Weights of a small transformer language model.
Training: a variant of Muon for these matrices, 210M tokens, 3202 steps.
Each number is 500 + 50 x the weight over its row's rms, rounded and kept within 0 to 999. Layers, rows and columns count from 0. Numbers have three digits each. The size before them is the row's rms in percent of the matrix's.

# q: layer 8 attention query, 128x160, rms 0.0639, rows 0-24,64-87, columns 64-95
# k: layer 8 attention key, 64x160, rms 0.0671, rows 0-23, columns 64-95
q0 087:467598437639498447560479427525494370530501481537441584483440495410555536498503485512533485573478
q64 112:470515448615589468550549428538486444515483458478493536479453517489535504423522406569501509551463
k0 105:443540532397515574450503537475451566440495512517426529494543565462439486461535466550567478501471
q1 097:466574595472527524436466478451528574517468513465380425487535483462489537521530518547523472513530
q65 118:558540470479548492530525458509514576516519502468428404525522519463478464482536450528420460507439
k1 107:513548539456491556433406512447463567482528536439444436455573520496453552444566484579507523487486
q2 091:514522453551519529497538563524456457408531482515555507512522509522489494477419485496467459395440
q66 100:512482461598500456545549519459400511512520535518556540550452562554517514471415551444584537486502
k2 117:462465503481531483497519523510433442470560430524516532568451447497464461529438521449597440569529
q3 119:464471471513507492487521397523406536508482525513498359543526492501479529524471542504562582427496
q67 110:570508483417576484465394446516473543454559573497517476554476501567551523423481531555568424424538
k3 131:616550600478538559430484435535516512461515578477416450499555349497389475455518479593544458454454
q4 147:564510602447579559444455482435504619525522542418457453510538445482532509436504517581462513488536
q68 137:530528528441572522456453487520510536490506541461467420428544441481504453419511440584609450476540
k4 083:557557606503460496437532431455555499575608440580504539495541561444434503417597556468460381484448
q5 115:514519567537545520488500428544448542520575507499557556520501579468441585554366511443442500487387
q69 098:544539498521495585510531481563455584550505542413561502495513561513510518480588506508459522500447
k5 093:499513446501354489580524454526495443517485417484496454490455485500592439495517496551573536418619
q6 105:442474564441482428523538436577474503546495475556525482553469514507531549470495413421523528462487
q70 094:447490580431425494474492582468504482522445475531455550518460559487500468545542532454593551519543
k6 101:466487499483582464437525513475509501514569574456505482417566529472511519487515574543465438503459
q7 106:455498479439473548418554523567475440466411445470519508462454505479509394522494513611492513432454
q71 090:533554591551430560471494512481578520473570466482531496507516503529482504517532609535481457461609
k7 094:469435445523587520518501549517499520504511406451451597409501457595505544476532553502553533432435
q8 099:583391439553477499570564484494525483472524477528553493530529507500504429572428515408496466411556
q72 099:542446494580457488524526504495575424454459461492507476632519529594591481554392590427454465461523
k8 078:460503490473559458508561470560493433525504540480467545537479447464513484494418460451517481554439
q9 086:481547481499533456538485460499436432601521417515451569500479449498514555463539475422465438620494
q73 078:431495573468518492515508478569461458546447443494474632436470442494587498427560441508415393478508
k9 104:438522485510502539475484471380397538386451495496424443541473570539507501469506432517542499500444
q10 104:488486489510594527409458417439569576498521549461481424486523451410480550491399554499524522485464
q74 108:578507523445603549456443452572554524481544570468517512544511409489525461508445466524483468489516
k10 123:591558530466554525452469527488528592518521555470487481465519521454436511497582455560497483514464
q11 103:386482438438533533534502578459505516563495483505541543494480538544569552387490461474423596541432
q75 085:479438520468469564504534453585475583423446565576545513540509469405487549408509548512568529535527
k11 119:574472499570614444558442484596418530496490483498478424601436411512511459538395458496553426548533
q12 080:487502614505453536471525482402567554459466432460430469521459486488486478418549514548495501487533
q76 077:540537441494520453578584538515448517537506492491440493415460540556548433395523460495528481527515
k12 227:435429464534492452604543558559514445496451473535554576543447508523538508576429528420489546569556
q13 107:488454491511509457494446550531579540532457480518518587573427471506468475455516429541474512563524
q77 087:528531451526571504527432471531532474500606450484430474471430540539487558499494459634503559366483
k13 104:512519527607455418524469502500427431591516560514567554518574478499550517541515552461502479552481
q14 106:645489503515478479519470527505452455424589506521552484451422445496485452536404398511437460472527
q78 095:509526453539517425612570480534453491494442527507525520433472489430459508437401508473451469447536
k14 105:532487589433532570418413446524571448482573480477540555514503449557500527500603468527535529498497
q15 102:500491577538479495456483553485442474438408604560501505529574490488518502438546603516573535467543
q79 095:552562492543557531451509540621492512467474417516508455497479533566472458482443518497535529459481
k15 088:478489515491459542536517467532522417422525571601498473548511486471464524443633505478514553485401
q16 095:485477512517435498447484358562564488564448578566511521519487501472513472596488518494596433534431
q80 093:516519535574613425508445535561450486492518510407527578397550524440489522450484436424464458465613
k16 081:499473417480565543561561459451425511502474538517484625508473451547504511399523429522461480486496
q17 107:535467455481508442474576545519482562415448528447558524530633613557486559482429593455483530535459
q81 087:529452509540544471504496471610519581562421496499530515535455524530526500611438457575517531510482
k17 087:468491503387495523488469446489414485495497537474455573514595515493568478507551488408488443472482
q18 107:459558460548401594548511432483453420483512508404439515439451453437456503478517470440497376502534
q82 086:445491570516461499458447459474470500495534612559477497503405498476554460514470394433556463505471
k18 093:554496361470513556494520485532475631501505403538551559508550581558402486480620504439446512505554
q19 107:526522426584517553406453470486469542568549459430405484446508511493486589508400469507500616490535
q83 088:516518520443625501433499437508541520559584603503503540439562439486465557462461539532459470544517
k19 095:492466425533476494470480605546500507495570451477541542515438540588457467659498528426469614601473
q20 107:519494512506491471466457389492546497549505477454459502394329444545507527597504467616592474529498
q84 086:425452466526500529481536470484496479470532578453472445483499528600484494606505543560434549466492
k20 097:522455514450618419573519518510466470561486531501509515503504458507494464400475479555511469534463
q21 116:440445507519523559572499474456499503570502503463539550509459571564539454512491567475488492551569
q85 082:572507503487523434416466544498505493530573464416460461540528440558475601539525579447516424506546
k21 092:519479484422474558452514439478377584499524553569531516481500578486532498456457500505542568534526
q22 109:475462479390442489548534503455567552469520499509470511596524478450543489521424487503579498501492
q86 088:573549500546484472493459444473506448412457442466595447587534542433454589549501465464556474439431
k22 092:581462486444571476544519517527538481467405564509496374515495571621517485481488527531430563509562
q23 109:574545490576507452492531436579547524509512523500512577488472527544422479493438461432489511539472
q87 092:471447529437501449491499514522562525489557474483440514541561568430554448505532470392491501479533
k23 096:564583465531510545434510438499440493573560511526448555502529484551470454583563547568517478498479
q24 122:524518481571409565518381471503421473497463493502543500548510498559518572474536504534418511505393